Each number is 128 + 24 x the weight over the matrix's rms, rounded and kept within 0 to 255. Layers, rows and columns count from 0. Numbers have three digits each.

# layer 7 MLP down (transposed), 640x160, rms 0.235, rows 310-396, columns 0-79
139140142151140137111087103114099112120158140116163084128112115133094081148151154138074113126123162156121175136145126156120139158123118105161102133105122125114143153135145112104131103118138125093120109113129116127090099140181128142134162132
094137115123132111134141142113124164152144121140099070104169107146180125133083098108141145141120126121142144118109151106148076146119096149097117146124107102107152138147136120128123151132137112120169146133123148124172135169149121147096118063
159145130118117119119131096122150172151124125085109127125104129126117129137134098166136128129144089119116075130132143142081125092081159101141094160082143084137115131105115155143130077152121117121096151123114109149105147090095150136115145151
098055133079091101160125114147084122146156112112130151136108119105129114135134104110164134124129136149100118155105133129111126130168138130115145120135142136132111157077086181122134118096117121127145133173121126161162115136090128115098129133
082121155131124118138142101134083180153123149136105131100146118095138103117117124092075131136121118102096104136099117158097175142125130139158128123095122134135183126067125162153125163128094128133156159152141164136116188157109127096127144177
095165170154142104074130144109152176130132163093174131131140152149167136148105117143157121178148158149104117106136185131126065150131113078095116171128069118102113112110123170105125112112109148154142136193136120173136160114131144119136126097
123140127110132151093071128146136195136136129176156113115152136144172087129160128158119113121181158147148108113128108114125148110116106135104110164128155124104127131135101098132163114091081122137123120095169143123141089143132129139156160126
129089127109132104075156128102094137099142086126118147108098162140125151134120090164160077144155115146117104145154107088133177109140137121123098126128133170169092145118116134109142101137117163136113172107113126119170140116154126127095095164
166139121092146083130131131121155163111140129143131124104119111159123134096129114101128145104176125160124102126113176153136150173109105191090165088105103114163147091130119158116105149169130125099124128164129116122124115132125147147139137140
105152126122138109077099152120107128168086154116107114110152115095146128142096102118130130129117092137129145125127136147142132148117127092137108150136111128153156125136112140137143104122089113104130166113117140121132128114096126083128102115
108136136156122103161109106123091131129076107189115178117113125222118160157151120077112141171127133106123160184159126181129140134105138129141113161113117130108123088077155131141114109104108114106067107156128180167082117094140172117125147115
095170168131119128136134134099172130082110093133116164145081148130110151085127107154138116106128155103138138182155154131113082131099135103101122178151113169156145150160076143122154140128102152177086127164131127130148122141152161124139085127
128143147141073121155135096143159124169098096137113150121083099161133137139094128079173141171129071113144159134155124073126121128125105095108101114146134131178112163111093102147131116181145119152125101070177113126115196135092131095097125074
156147118129105166161149155127108168105118130148160133139166164136094101100136155123118110097153092152138123170108158138123110159148104125145194112128108138119159136076117153051161172141142118153223095110110155119137101102137095070097153145
123135137100131122134122161102138127117143129121115144102159141081105086062122141122134131125144160105119103125109155110133119145150127087142141137141092102125136147137119092132129140126143111181120069134115153141124136116125161160155123118
102113092113090113096137099087104129154183116107113133114144130128117151101109147121163123102108094090144155142099107117179105179116111098162095091134103116109108148137114129143102139127070126101143118097118128127118109132104083076099104126
145131095107138119131143093106127162149116133120168112120115126111099171111156120150102126117146162121090155106115165126102127139141151127103087129113132109120142157078121127119118102131145119119090119149150131133120101120125122080143139131
129079117125123118120154125112132143122129084090103117146126090155112135133179129125149142127137118158102115121134141158152089155123162130133161138079125131145124149129152134155073160087199119143124113162173137124097106129067162141160127103
181114097065119117111117150131109124101124166139150122116140089142117115106117124129188153098150119133185157169103137071164120167091127084132130098110158126197123180116170118105099141117111116136126145117096118133118125132138167106108176184
100139090145115125070134126094106109124121124175102109113131103134125109148125154139095115133129094160140141114159098133144129066158111138111184114113081121181154109115116132139124128150169167119156118125147100122135142127119151141141139139
118146153106122113112141134164096117149109085114144126138169146124091140095078153106121099165156090147149131110134098123138094120128104117113116112171127146160158143102111128107136137094106138096131146154141120154186133080159128179121149173
113109124148126124152163143134108081132179148102091101091101105077124088108161140139184072119077135129125132121137120171171133127116164171118116126076224125144152094132127120101168116155160126121155196176133124134190126150117123098150107159
121105125173115162125096117085208124139144099130119145124113119148120127133135119118129136150149147094148102118039179132145130100122143120117146169132095159111147134121078142174115093151101120151143091143121077130101110133108138145157107118
105120139150150065128112136116135154134134089134163094174119110111154121128102093126116140135133152102145114140121134122150135148138098104096110125107140121144156161160138151089125116126163124130157115128139138127146147134102133118098103129
114132144144114107124108131124120112125136149138152151138129110117165101125160127123121193134157133116128136107145119136136133165172105109107144177123108081130147155171137148138081139140139161147113057148103158119167170152068129132155134148
135125124141114108130143122117121107145130093152128162152140101147087140115138126086119097115119140147150141124107123088148112075148106101090114141124153102097141128087158109122139148138097112138143106084153134150124181097128194117133138088
090139117122157116096127140137076100167137141136120158119130106130118175150116120140121109102097079148162140101116109118133164097121125158161139133085124141118110108143093136095116145149130145140141153094166153158166114131100155098114118110
100126138104122067105132131141111124071095116129130129114106136143112137126135106125127100103134121125095125117109136125118168129112114121120135185146121122098145121112172146100118101090148120092088083137147127161157117125168139158129143157
160106102126129167089139159147090122128131096132140128164113135139149137137123126086128108157126152147118103150123155114153122117141141110081139118113149173106129114107098120150122148144154121106102131139133137146098143117111131133126102127
148142093105111119131141178127136151153114134144104118135129121125121149108156123118130142107132146136135155136101126148093145175119093150151084150121157136178100133139154084090136161152166136126119125127077111144135117147125178108155108125
133142124084115163104137161154103144086147125147107123101137133154070136119145191156074165120175165134128102176154170126086088144130151095119148106145126110091128134099164106100156142129131139097088125143139159154125125119126141133141132131
120105097105092086105200143165147144120143139126167178119107153178107121152112104137153118115114123135137118132098085151135144146120091132148134136129089137134117069115106122174129137116152153137119156090111120145125100177154153127115129105
132115139107164138116108081109138127126120104120135165094168113113142110127160104138125140172211087115129090178117143181122188113110057135110150115078092104140132127098125126139107145118095142131122135111150142100135195150092104106111136092
129121167104132117105129154120119103082119106167127102114106118071127153159117155120128066111140121126126139089137094120103130174137120130118119134127114151151178168127170123127143115136176135120143133154146139150166141108127107148142110133
133122124142088111104170135123170097153157120124145124131166165067100098078147141130150100146127126120123161143154151101141124126129096122155144153142108097154122110144105104092156107152050137126100114123103137122134107132131073135120127108
181094137098127129139137113125129170121131063081146113092135111135154126105103146141107153143121178144149170110137123165134155086097100126116106108127149089175135113168108164119173133110172156143128065160144120151152134155126131121127119100
150135144133148103111106109113129140142145104099170137137108142120138140109125129102100133154138114086128126145115153099151107096143135155106130149107141122139140100176111151093159161108114115148114138105118138115106137177132148124130145116
128144159125127108115123091132130132103118148131163153140126139124129089169115120112114106134157134058133144150090103120100075110110146147134127118132120141129168158155097134149096160090100131134140124101142116129132126164121111149080142136
095127122130108116136143133112128148157095173130112125174183156142132122165146157173150107142111160135127124117120196134139091164109144136146086122106111128147138085163143146088111136117130079164087137123145125142084123159107149138137117098
161161131135157132100118173117130134150148132133092156104112159136128215169113140139137079121140128093060152149159119086136119109129116168175160097176125092201125106165138112118195119101139145153137077177128065136144105150083083109114131063
104122120172144115130121124115126092131125112098092095145098120175093183095104119109118110135099161153142120118129114151110159103150147131102117087178117162139124119137127131144131105136052127107169128109186137099138179159136117124132097156
123136122113116093111153119165127130071131122160109146147104070118171133137122110139141151131148138114114113139157121141131117142108114130094132127140152124170119134145115130085111147133127123156136102125096121160142150189066138121104132111
101121079099160128149135141101117121177120124098126072162085149147127135092107135168160124129142110106123149093138110117148117124119157102116145093090133156119147131133131134103123141125092134156148139092140155132140140122147075097169125144
102156137129129131153098151142179119149124146135104124126166152117130146125103143102152138109156111133081117108130108157147124097119120131140127091166115112104138117158097141136091166164155139098124131150100132115139115110127136116102131124
120153085119099147139120159139155118089107124135134137120128159119112127084128120126107152129130142087103133130146130145123123181125103113141113127156152111115116123127090171101118142138167094165137157159105133152105158097122095167141113126
136147110115143127121104126152145129141097150135105162097115149132123129109119118093172131104100142090123100079114127166112104117174098130124128158146132121136099096143115151118148098157122142151069089140115109122119110097141098155162105160
110143111140074129121093129098154160150107109087101084159137131084136036102134120143170137131134165116059159181098121125128114098162163163150148103095104140140144147152122147132104124077132098189097133133126133177118116147077091127128161136
127174103136075134119133119131108089118101152121150099102125107159108125128158151132150148118125087146138147090121173123094126082139082163112141154118115113133098134128096115131126160132081118131141121098146097085127138171110114149082126166
111138123131122106112121112117174126141115115114111120165114140119128130091093135120142125106125114145172133152106126108114147120117096118101172122119099130132117171134123099100125142121083120138139128170143113143109095098159101123126139150
100141096096152117102105191095204122154126147166106134168167192134126122099113082093155123139118109101136096152139100131104147188114163118116108161132104119148117091151152135149138148160130119107113117116131130154131100123148136128110103131
141093170139111147142134116115111125129117184091097145151144113154120137152110163130133137148126120114078139146137086125133066123132138138136126100109131138155135104128151118123161119117141121114116139129148138092099061129138145104122159113
108170150123148117110139143114158172120145139094132144101125109097061104095116117147133133096123157139153132082095108128124068132161135152112171147128139105148152100123124146120153098123154139150119133115161142158113157170119149068106178100
175132162145124142119138163135112115142136126163114137127143122127101144121103110124112120111094110125162130142134138182094126137163150135155158130128098113122062110116142092142089118105109112073177153162117105117153132142122108103129135112
105118092124157143128101091119119129103132156129161130136132106149119147146142145141145132124104161109080169140163120157131140120157158129116119133111126131149122108135127127125121081132112111130134098168131166182146129153088135128113139101
078161123115151107111116186152130121153098121122171089111105119131114134099099126105089130123151084130131133101142137133106158100116108107137124086143086154146130135106135138130118115156148139139137120105134124140125076105168111108090097139
171085112129170134130134155139112093129134125136199130079148122120143124105141163110099135116110138108141129136124144149110113098161133143122138166133147090075129098155141146150149115114122108125166098115123152087097106130159137117120122148
118149113096135111114125138168146135160101126126116126098137165129123099141120102172145124083134113163155164109118111118166204140091142126128103160141127149165102097143135124172147154142149150154123133143120106092152119144140089115129111106
139143149145158148137090112127111145112098139163090153131104102126113149080098105124097095134080120158121080146119156123188104141097123081092151134092137160129178123133116109084133148136167100157152135128118137109141125108135112148147067132
115157150144163091133124123121108132136133194127139144121100122159157154136123180136108128118100124116125161139098128154117122113113117155130130110071169126143121132124121152148127113107138116113138119137142087112155121110124133113133144095
118180125097096122132134136157134092112126118116132124124159153127124115142169088127161166073091137091128138130128134113107144124139094167132103133089133155135127141113101122193161111140118131112136141145102140128086113116143141165158145097
125159079146136150101108158133139174085147156153144145162133157124135111113137127135140170139157130136135117112140142068114091093136074111104164135088125098163162126090152121063114108076149128130148126161145152110130172082128133155099097157
140133181093131135130138140091134095126119166128142173143114116180157133121169169174131116147116121113078111062145150139112164121161136125095160080058105154156177112123103146109096159167139125146106134156152132128138131152117107132130131128
100152110143162073150155121160113113113133120141145105127148110084159175097148115127110139102133086133109129133132144144138101117121202142155107194115133092114104138160127126135155098128145077169112173153122148085095138100111081091134125153
153133127111138152097156122171072091105163142144164140120131130123118148113154127110120125183140147125134105139111128104133109119126101087109120094114168133143119123114120137100129167127093127098086142155086153146162104143162140136149147091
129110143140120138101145143129144129179145118162139089180106125148136132152141122143109125139165182133174104132147125144128095128124140098117127120120112157149106165143068111121106091165168134122137134098132080144081106137138154108126164155
110128097117118111118151152083129098131137096155177149169093100172117143122076144099133115123114082130098121101130134147165081115143136145113156129116130113112156093115150108137142097112102107167154117156118133101183138133110124150117117090
138106123144113156095075174106161131087101111123150113083142123122102093118134138093119122143145122091095163140157149105130144160134097166152116119113096090116105092115121149148117132131148127084147104143167122145140125142162177162088090158
087131086154073146125127105122104112142116148131166134093134114112153116129143109145164150127109112132129149135114148181111074101121121099121134141153130157095102124112094113119141116122112123093128131107076075148116167138114113134109122116
142122080088119142127124188153093112149106118125127161152160115117102129136115100112166126174154134138127140110118148118118148122113126126163096120138132142155118100128123073123135129119124140131106109099141161155124116150148160105130135128
141120139092124136130121124156124149137150128168121122127086112140161135162163119095147123131143144127142114131145121132149125112115131135150134133099146183145104128113146083160094144112147131134114143095151120107093154117140140123101153162
139128138090164164086105164098044164140157145128137096110131141127089129122102135150128133089147097138098120147116154142128089107073167102129108094130118100198137131121115129105110138122180131115134104144083094077109128133118126106169099122
131113164132138136134125125096129110138150150064123103131132133129107121149116086125088086093130142118133132134118156143121147141135126134120180132122102128091112105150146104126170105152131137099136125142104108180079131108137100138154148131
131129076133141171129111175143124113132104090093094158142140118127118147097109149113123135105123100138119154153139123132102063138131131142136148071115110155141158123127120128112141128150152126147131154108119130125127170122164129096156128108
166184124154103167125121109115178134142129150096105082145133116125136079117125142098123127166087094141122102143135125074126103129093127107156097093110115155120073133144129100199145141121118166094108121143100131138148095141103059150088149124
083104098129148139124112102138072138134128140118140105146129117083116121147116126089120142116172081078092150159108128103163133126180122115123130113153142117185133131124186129134116128142090146137115117115063153134118132166142101122142115131
105178136138073125115126124172106111158174117123138152131157143078065129173098140103057178110145108122113134108124075127116146163148126170125123121123116126164124128162155144118163119119083126107102105154121165152138125138169142131140098137
144168108071144099092106136121131148105127088138148124126117146127127124080076138147160128139119125118115130109142119113137114147107099141089110122134174125103099114149122155123115116128155096119134080130115161127120107096102154102096110094
128117090155124137103162131163129140142131134128129104077140109132144123134150156073098134175122141078166136126100115117127069108114123139130133094122122130115124123172117152159147078103155122120159105134150148099093137131156157071129151158
143124117119168145161112108125094165165113114118137136122133124123144150162113130165113118102147174184144137108136122140133185161151137120146113109151129120123146103130109160158175158080106150166082116117118150141125151127111100112107128151
146174137127146116133126138118149133141103134144111153110103139152168151134135132107144140165122161132106159142117119139123121126125122131144092143108105104100170093137179148129104122143131128160149116131152133134110118127117145093114144146
077132133085136120158141173112127134147091114166121131155118148104106135099127123098175141148147139128104117094095154104146132122149114142084154154143137082096091141119107127132145121160121127128150134152143118117120128177150101185118099147
140152131109146131103099148156158119149097154154123155107120110089113153159101178139114181160132137114098175099148126143190120107115123093150097152165100168073139102126109145125173111122150133162096116110124151152111104099126166101092084098
082096133111091095099126128151128108156148148103143177118109148115133119096099152151106111140136156117144088160157126148136139125151101141123129090087165137150129129161096173144094103090158125112136107118148151106113111154110133100077177108
127113174108138140135088130164153087141090123106144167082117155156133135112123111085099134128164132088099060135114147072131141101118117086094162114129113080127168131115072157143148151143105141101126164097092092151126135152104111140168152108
124131087138070157122097116102123071136144152133106167131157129149128141122160098084122102075169130056092089087101136104100070152131137089112192170179155120099191132081082115095151087151131147170136124116139155110113093132197102127148084099
113150134134109137144124103106157125120115143132088172095123136074150106131100082123164126154125133143092152099108164132102152114105166101096147136117144138130120148080105174123125144139134144122115115132136133148114103125128149100077129129
126141132129158107129109124157127149123143161165138209148095118125140152118154122122164123158112123087109124141157118116164120123156132143113155139147151106191123135104137114172116111129121106128136140134114113115107130092124153122087133127
# layer 7 MLP up, 640x160, rms 0.25, rows 311-396, columns 0-79
134136104140147102125103114134148144141125146115096171119130109123175133092182109150118105142174088140125146110132136121099147106155156158116141099132108111176076139113174147125147125115120135135127131149133127145086102099111146118158110123
120113112103123112112113151142149143172133141096123135105119108181162126131096107100145092117108116144144131138122095131105134128145105155180112149075128098087126152100098137125089137117120133128122117130129109115120125148119123138110080097
108077110126090128117106139119131093156137095150109118135132162170093092137143118117171158140143113109150141111112075055116124125136123146138126132082149105099097152143117133109144124157133112131130100146131133156189099125160110108133105106
110108140125146100132123151127101112104157123081094155127129101118130112140135146072100111144136103101138115130124131135153126098132101127143119147090099121132141134126140153130086103102143130117105134105100138121095123088161147148117133118
112131137134089125126105087103113158125123149127091141117153086146087147131182122175082071100116125171102130111117101169127136144171147174186128107068137128180162168120133148151096124149141151145120128135174154125112136152113125153110113101
143173095144130133137113124161132127146139106112135088138157125158136053163157134174099117091134186130168120184134106115152174071107129163126127138127138101115131137156173126133128069126160129121139145140137142094108139125149137136124141124
153070160112130134161128119128116135127150135181112184143138117159123173133146121091147069170145119117108124132106066105146098157164148148119123150163089161168169164158127120144124143103136141134152093081108143120145148079151175117077157125
143166121117132168130124089115117145113090109074137092123110107143142126153140166138136117110093093133153109133144138128131142126122088155116115161081118141123139141114104155127089078198133111114154172103130140169120135160107171106137109144
104143077143113141139115113131151150113149128141132088141082159175151128165149128156128094097131139136125120138132138099149163137113159145154136084151115095124114122132142101164110097135174146159148117099140100128133120160126174131164155102
150135113114118150114112117129115081141144111097129101121148139160138097100153079161162107119122144141139102181156088147117148105127174127088104118059133105094141147131190115116135098165152123099100148117118110121131140095116106163129126121
133126149122098155146141123104144156145119128141115164121119130165163106111154106163105107108157082116157105158168154128115110159143161144128122159083147160105124140160088125112132079092096140156187118121097127166114157143094134171165118125
145143120159144121103150125134122135129140108135107115177106146101099125133110139106144121134126131152113168122146114113139122120126101087176118094149092132154087181138161183144103113132172113128119082094110146060143151119109117156090158122
135130112190121156101149170145133108110125084137110119069120134134109106159123121106096095077133120100172108101096159144126175123128102137115151083092119158110144158041103135108144146131106079137152136121116102131123114135144124103125112143
113132139118196123110118135138127137133139145134130138112157151142134136152142146113105143133152157135146119126086116163148115128127087150095147136117156119142078151153141109103160106138105114134152135133126131117140131120099163171092094154
158114147156142145157096112100115120130156128110097114168115140134094154139107123112095167071100073153113049125120163119132132076127102119165085129090171124119118149135125185151157103130157141172103135119115116139140126136084169081102129117
119142169106111097102144157167116072133142114122075146122155179138157096162101128101112108130128139105192152153116113125126092143124111178134140131109124111117115148170117179085123149099148127135124155120114101096097115121098123144119109099
109140146140135112125087140100115177122131155127110131110111129171130094164113146104106155128133185126076108170087089145159136112137139117111145116149107141094154131103131129136126157093116108111118151161110109104115197102060140137139132101
171104116096092122134147132154178132117144162132170126123179079152118104156085180123161119104119163126136126164119160110135147104104169157172139072147104146137116127113141158143127084132093162132110165116129109163117123091109137113118182104
161113134108066136092132103072132137116135107162189125122084094139099098104127126105107148124156114130145105121078048088128110113137124170137130111151148142141113137157118119114162074119104129118140144161139090162099201113077170139090168114
148120142124106176128171119098116123130165136097140124171109143124133105081126168152117108100095129141124173156089102129147096107131152156140111164076089144119145060138107120130177107164147125146083130089157138108094155137103099093150155115
151087121168124146128112129151093143116145159098127115125141116132131127115139172132162146141091157116126140121175118166138155164151133144142123131145201126163114102099119142111164152121113145144141127146096088117143169136160135133122124076
122071152079134118110117091160117114167169158107149116172102164095148148126151104102124155156153132110091123122127123175121102137133149154112128086122130164116132150139147116143113110101101150152161130107140159116109108113109147124153099142
130150093131115161101126090117114097140114173106133134101167140166112128148157142128071105153143170155139167102155119147147140100131111162154140119110166081139110169159108128114129107151177106124122110107138098137128167122143137127151136117
095117128115128157169148122188108141143129158138119115148102142134155131142120157116084144130119149132094124164101128116123121104114155100160121125135126155129115121133084104134144143128150128149165156119112098147094151108125139148106121067
134140143121120123129122129101118121128141089132103135112102148158134168133166120163118134114148133138142112107117088143102103125152157126110127093138144186101124124194153143168124180115096173105125130123161139119112105131138133111142164109
135100158105084113128171130143146130133157130149109124139106169130124128137147098159121132142142161128092122152106132132124100149115079102159130112118164078169173141165131130162101123119092171165113149100104097137140155136070127123169126146
165113151132127133104106122148104134115151135138157173087122124107117159128115111101139177091126170089125140113115157134097123128145096155143140174153138147122111106072147103149157116166095156110131110130145122090124109087133138102129155161
095141137130157126138125117121133160132153167111107127142112159128115121120162123148125138135105100125142124124143128138148103149143127140144124152144118087149128139100126143095114122118111133096159115147140111138154134118145150128145135139
118101122140105113103109111132138104133133129106108102109104126098144167072110140135095102093155113124137140144126145144107122100119133126123213127147095164150098196106116132187133127121132141154145156122140138127106133151166137133143166149
101141138111161105108133096122137118145111138139148169101075119146069172118121100144136148107163132127160131106153140124126154139134112142164093164091182145117160144146130113150134176111112197078138099076159121186168109115179171122139148104
140135155108158126126115143162131096162129086161093097126068163161127100123148106107113131105129105146136119135175160115123123116123128090143121132115115141143097131131116110141125122137119169123158077129139097089157148084110126134120138083
123133162091118150136144093146096113139123144143153079149105151147093164136109120108132118155086147101128135113132124116083117136146144096107102101161163153118118106152148153161115116142121140135141134125117116170099125124134167179122080132
147128098104109134082142138131131107120160121129108089143130139126082120146172118128119106122084114133158133151130142139130131115157116174147152121120130152092106120154073114131141158145154151147147151095106125107147127106154138117136123109
164133154132130144155141142173160105144153109105111099139131144126138125110145146156137133154123139136178123147128094081143113183100108089100129099145113143100122163162120142100130134114118087126115102124160114114159119108117119113130151135
126081131094137130166177056141131168164150160123116179096125070149136085117141116116155085134103108137153151133096179132156127116080165143107129075127106119159102123097129178119109170123134150121127104113130140150123133108087126183146107119
141146129134088121160173142115127122123133125136123125139110098134140113095099093100139117104093130137151101117052138131148102116146124140085126185117136153148089141120145116144147102140096135124138158133155121179113097107123159144124123108
111149120130127162150137162163154104165164134139131112108116145169150135125084106145159146119104130157125156128112123134167142129132131106107141138136141122111158131143170115116128131096138110107122137159129150106109086105148142133131134142
132117122172123156148163114135130113159096142116159102120154133151093142142141141137155122100140155096131119105133130111135146136113138098125171172110119125172121099145109112156150122158139142127129125124105118096129125149159149157100142111
098141128145184176090128158134114084147156138122122123147159121131152176107106094153151105116110099150112143136149095138166108133141120072181132113135168163139146113137112106176098148080121150119139116133084107103174107109131146080114122152
102126113147108134139097134148127134151161117119157099150156108148134113113135170137155130121101152123169168109130132140118110093116174136137121102182132156126145123140166133136127135083091099171142151123098157135134178159137086123109143158
132146140137124130126134141107166155129114082180115149103124159134113125131150149177151114128135115151125150105125135141146130133146152125135113124126094126108125157120121085142136082153126156131123097155170116153184141084171159127119129147
130069107095106151155115098094159120164138107114178163132119106168114109143125084144156077118119139117105159107121120126113171146125162089111123151167132122122088106150113158140137165077074139103130154159107112167189105125110174132132116157
140111144116117130138129119141169132089131119093135132122139134148121095125172139107148110126130135153158132156113166116106138120123108123124116111062170144137119148106101126139173080121105095135079124142137167172119108135136107088166115134
124090144142185097150135127162184129165151140170103122120201113120148159149108106110145114139132147168160176117117129183133098113125121136113102119081142140115107170120151120134138125121127130135130123108150136109133079123138165148105090133
151109142102151141120150144119114128140154122143129148157135168124124115184151169115161150153176132104121121116081121152097186113149151137135151110104101139159153118122107148105171122117151122147107166097134086169080150099165140102123153113
113167130146128158165132132132126149190106062091121113136180178172161113163134121108105149139122116188130126128129116188111099133121143140130139125073142165115146183078145147158108143111120089109146136123105116201093086088144087139130130193
155087119127159152138075127124119174124132160113124130109106104113120128131111116130116132168099137108154124161086113119153147138142113148122114132097131123144138142128158091127142092124118105145102131155128135118143111084145116157149147119
118134089107165121143078153120098129129146138141130146131101134143099104121100170138104102149123143111097164160051133067119134114142083116115131138120156150094116121112117161154124094109130186095153095138140151144130181157123161149134139097
154135145101162151115143142143111124116133145128145122124131099131165119126143130137097101141123144100136116125094121119179192103100200102121095113103169120124146138142134128135167076184117101077150114109114155076130163110086145165147067086
117127126115135135128147146203142128129173141139114064118147082141105064142175157100141114116120137131130143112130123121121133153157151163125098088142142121120115112174111128135167090149113174108136122134110141124087163090149139136135066111
109109131117156149137157145111170157134122135078116117155160131127047151144104136143130093097116150127109157122132096126132121108129168160123117126161119149120127116096136094101095148133111108170137120076119099116130171148138154127117131143
099111136196147133107129135118174126107137146144134143108068142109166146136125129141120126143202133141146106116105101110151145086131117116123080127106152138147118124133125187132172116149155101122108099119151142170142101109118150134133140138
144074128115118144126142113148078137159098139144124109127125165150177135095113144131132137113104159107158097112104122118164123133106160139147093093115135113123120131094120089104143140151105108144123147137139139135104169128146146127177134140
130126150088106115129140115120116172106129117135101122120181149132150117092124139080129098130158096108132090153138127117113128137122150168151154134122149138070114164139093091172140092148121176126148110116123163100145130143152076111109150134
147129144109132142139166121130139148083141147167130133125146145148106105111091132118102187151096113116126125088128155118069103096149132117078136113124135114117111122112098144146132134127139115125126097093124137131107106144171180109107160114
120154134162099147143092126132136179093113117139116134128130127126181161132136169085155084128109140113121132144159126120091123091137113112132092096104133092124133129147132109135143104112134150151092097160144140121140127107134135155131140159
139120144132135165156096131120081143133145133137163161118107153138126144108120093217153153155096150140126151068172098157106160145076167150137131129116113149132150157150163135134108126095134137152088170150181117149107154140109093100121114151
125108109100094160148110077152144131124153104156132141144132183126155135138121149116146113111114155174126121132141127178148136145131124125113130156138133144088116118110150144128130139135138116119103112147126145135157099106144123149141115127
161102148106151120123104143149150162132136154100160128136132133151112138122109137087135134112135176155149122095161138126121110096130122146120144117080133137143055110124098155148159148110144103172147145135160104109096110127120132104094146186
166189159183131080103150129142119135120157108160137154122104124128159104139133128141133166103203099128173143125112150133085105121130071127148159122105184122149146123120128108065156113069073113062144091128116121110142162083158106135100105082
127137118109143149120109083128051160140144138121149156114137158084129150109131126134150122104171108114154107111136131134097118116139144112161112082118097142071147096117150158130113102143109162132162176117141153125118140119100166120124085114
127132080195160131083107064153140135118146154145113100110119061110142092157114140119146109158126152130131168086115107156128100098120118170096207157178142124149159121139142136167108139145132183130106140100128130179135161099106131113131112162
133110166132131131132115137153108148111120152135116129137183141163150129130097093115126143145105135161166138106109105156132135097134097118133164161126098122123172125098111125110107120095159118115137124134135128095058114132171131114149133114
152114104119112142098144126120107137169160102098194137136132133131139161124161115146119126130141122127117183133118120131127094130129112100134104114089160151123108142086153105104134133147122141114148138143108100105118110112162132158156130127
146121133104133123158112125146171164139142136103147142128116136133154112133123128122162165104132114130108111161153109142174169141093173117126139133108125127131158091093131119122160144132115126128135128116144111116072182128105140161090156149
150058093169084115114103084106135093129134123111113108149165142150123121090140116147129162111163127146130139161133097094151154118143159196125158165122143135164152115095091156136129114125118109168151104111114086139150119089115135109164114125
149147124085065147116138105123131131132113137139117150137140095171153138137123133116134134143135114136152166135149199141109134121157124140168141124129134119123096119116080137118098130103107129088121151097137103097113168149152161156119099106
128092095146139102142129161135103158118139166126159160111114129124176109123115114120116142063156151144124119137133097146156098112117122113126171090141150097132108130161106130126150114122140128127139114171104091139137101131129117127154118141
148119098184120125099143109097089154124116141107121133119146101131132163125124120113117101134120137133121137113100126128109158122098155147141178125155103115090106110126128152112158122101121175137097096117122119126126105175114129153114103153
165109132134083156135133116133144117119158103114099143150147143138111147139110115133155107144157151090137104119099157118124128134168138115164110098147144098114109118120153123139105155130127123124074109097071131132127106137144150142157095169
091157122117138110093106141133113137127151139114094119148122149127119147133146150164131169172137137142149134084146119100117125097106144148102128136113109116076094130109132136126164171113112134130151139104112158089129180136141126075118127132
124124141128131112153157130174112159176104167114067144133100110103131149147155112123096166168121113133174087116130127124115105092144116151105111156144156133100105097109098173088160103126151134134090114102103150129117114103137131159099107154
127076086134153117081145130127107145103152124135127113136115189163108142135128144155106129136123100141155119107152158090097163108102181148110124101129104119126148115145110156146134095122186113133140093139143077103134172138149158126166108128
116136168124125126130159110130125126142120107089149125131145133143141155128112148119146132143125132125173103113155118132074137140117131130146145198086090122139087103113097129136118098137131102137155135167150143107126141145149136129128157122
144120109110123082109156109072106145094133118098150162089124166136159153156096156149151162116180122149123114066102175105114084150078112163168096097146119143141145135109101131144121133166172092143088116163141125136143132159154140113123121153
156157094128122120120168150144125110151138173116135130149104145114163143167121141098157134137175129122142118078082119180128106157095168132088102128167127138116109130148130148141146113085162159110097161131143115148141138096145128122167130106
110128094099101124124139150162075124153174136112125128125106126149169146134132172134124083116154140148150144093145111096097112143143170134109107148090113112126084140155137093163125118121119167093157156117154136130143127133087142148126100186
113136152134159140122156144123106134092160097134128123082111111118129150082131119106107168139141116141120116195116113147127129119125131106130173128119109140134099153102130139159138135124141093156119135064123114166134136176098131102134187105
147083164126154135117144160158182102135152139110166078121136139114118104122109114108074131105102096138159140091175086119144126115110130126103128125157130179153074157117104103139174134157179123139090113071120111137114146115139116137100095117
111149122088088142096104107106097127133130128109087121172144143139134137117143123142092134156158154140124160120129109153077146090143098137152156133107116121112124097124072109115119145120172087125100123097134107170148171148113129114107154107
142116154151125151104110118152159162136116121120121177070117144118187129162131200116130158134145059160153153110135183118126107137132131112154106130101105115063113170133086119141175093164162133087129138075124161088117079118120134151095119098
123161144113144121131154134100128135119136137136137136145154128126118104164164154120150119135110094133172112116158145135087049132134136161117099088159096155080138152097162139122098123114138140147112158167108101144118125146135121208123113119
120142135095151098137093141124110141140122106114060090109084149161180140097135135114143127122150112145159163124152153116106119122090140126160161148139117106113129108122137092137125099099122128175077111109149095085144116137139112139109123137
101131163196159151120129125148153145130140169070102130120134150117120120138157025122145112131187169144074115108111161132162145161152167105129145139177175161158089132159106086125140066147148124152141140127104102118088118121159144143126136135
135152126100113137157136103106122168099115150136131122125163126149110129126155144130144102128109158143107140166166088134141106078105120155163147140110147144127160125128097115127113158126111133148146087142132161105139105134139101103144139105
093111104112105140130122079106157118111135153095144120119116118114134109104134107142123146152127120136179110109175169112156161108076141138153118147114152136106134166099095120125139142122151137136104130109118117104119111124164155147151115134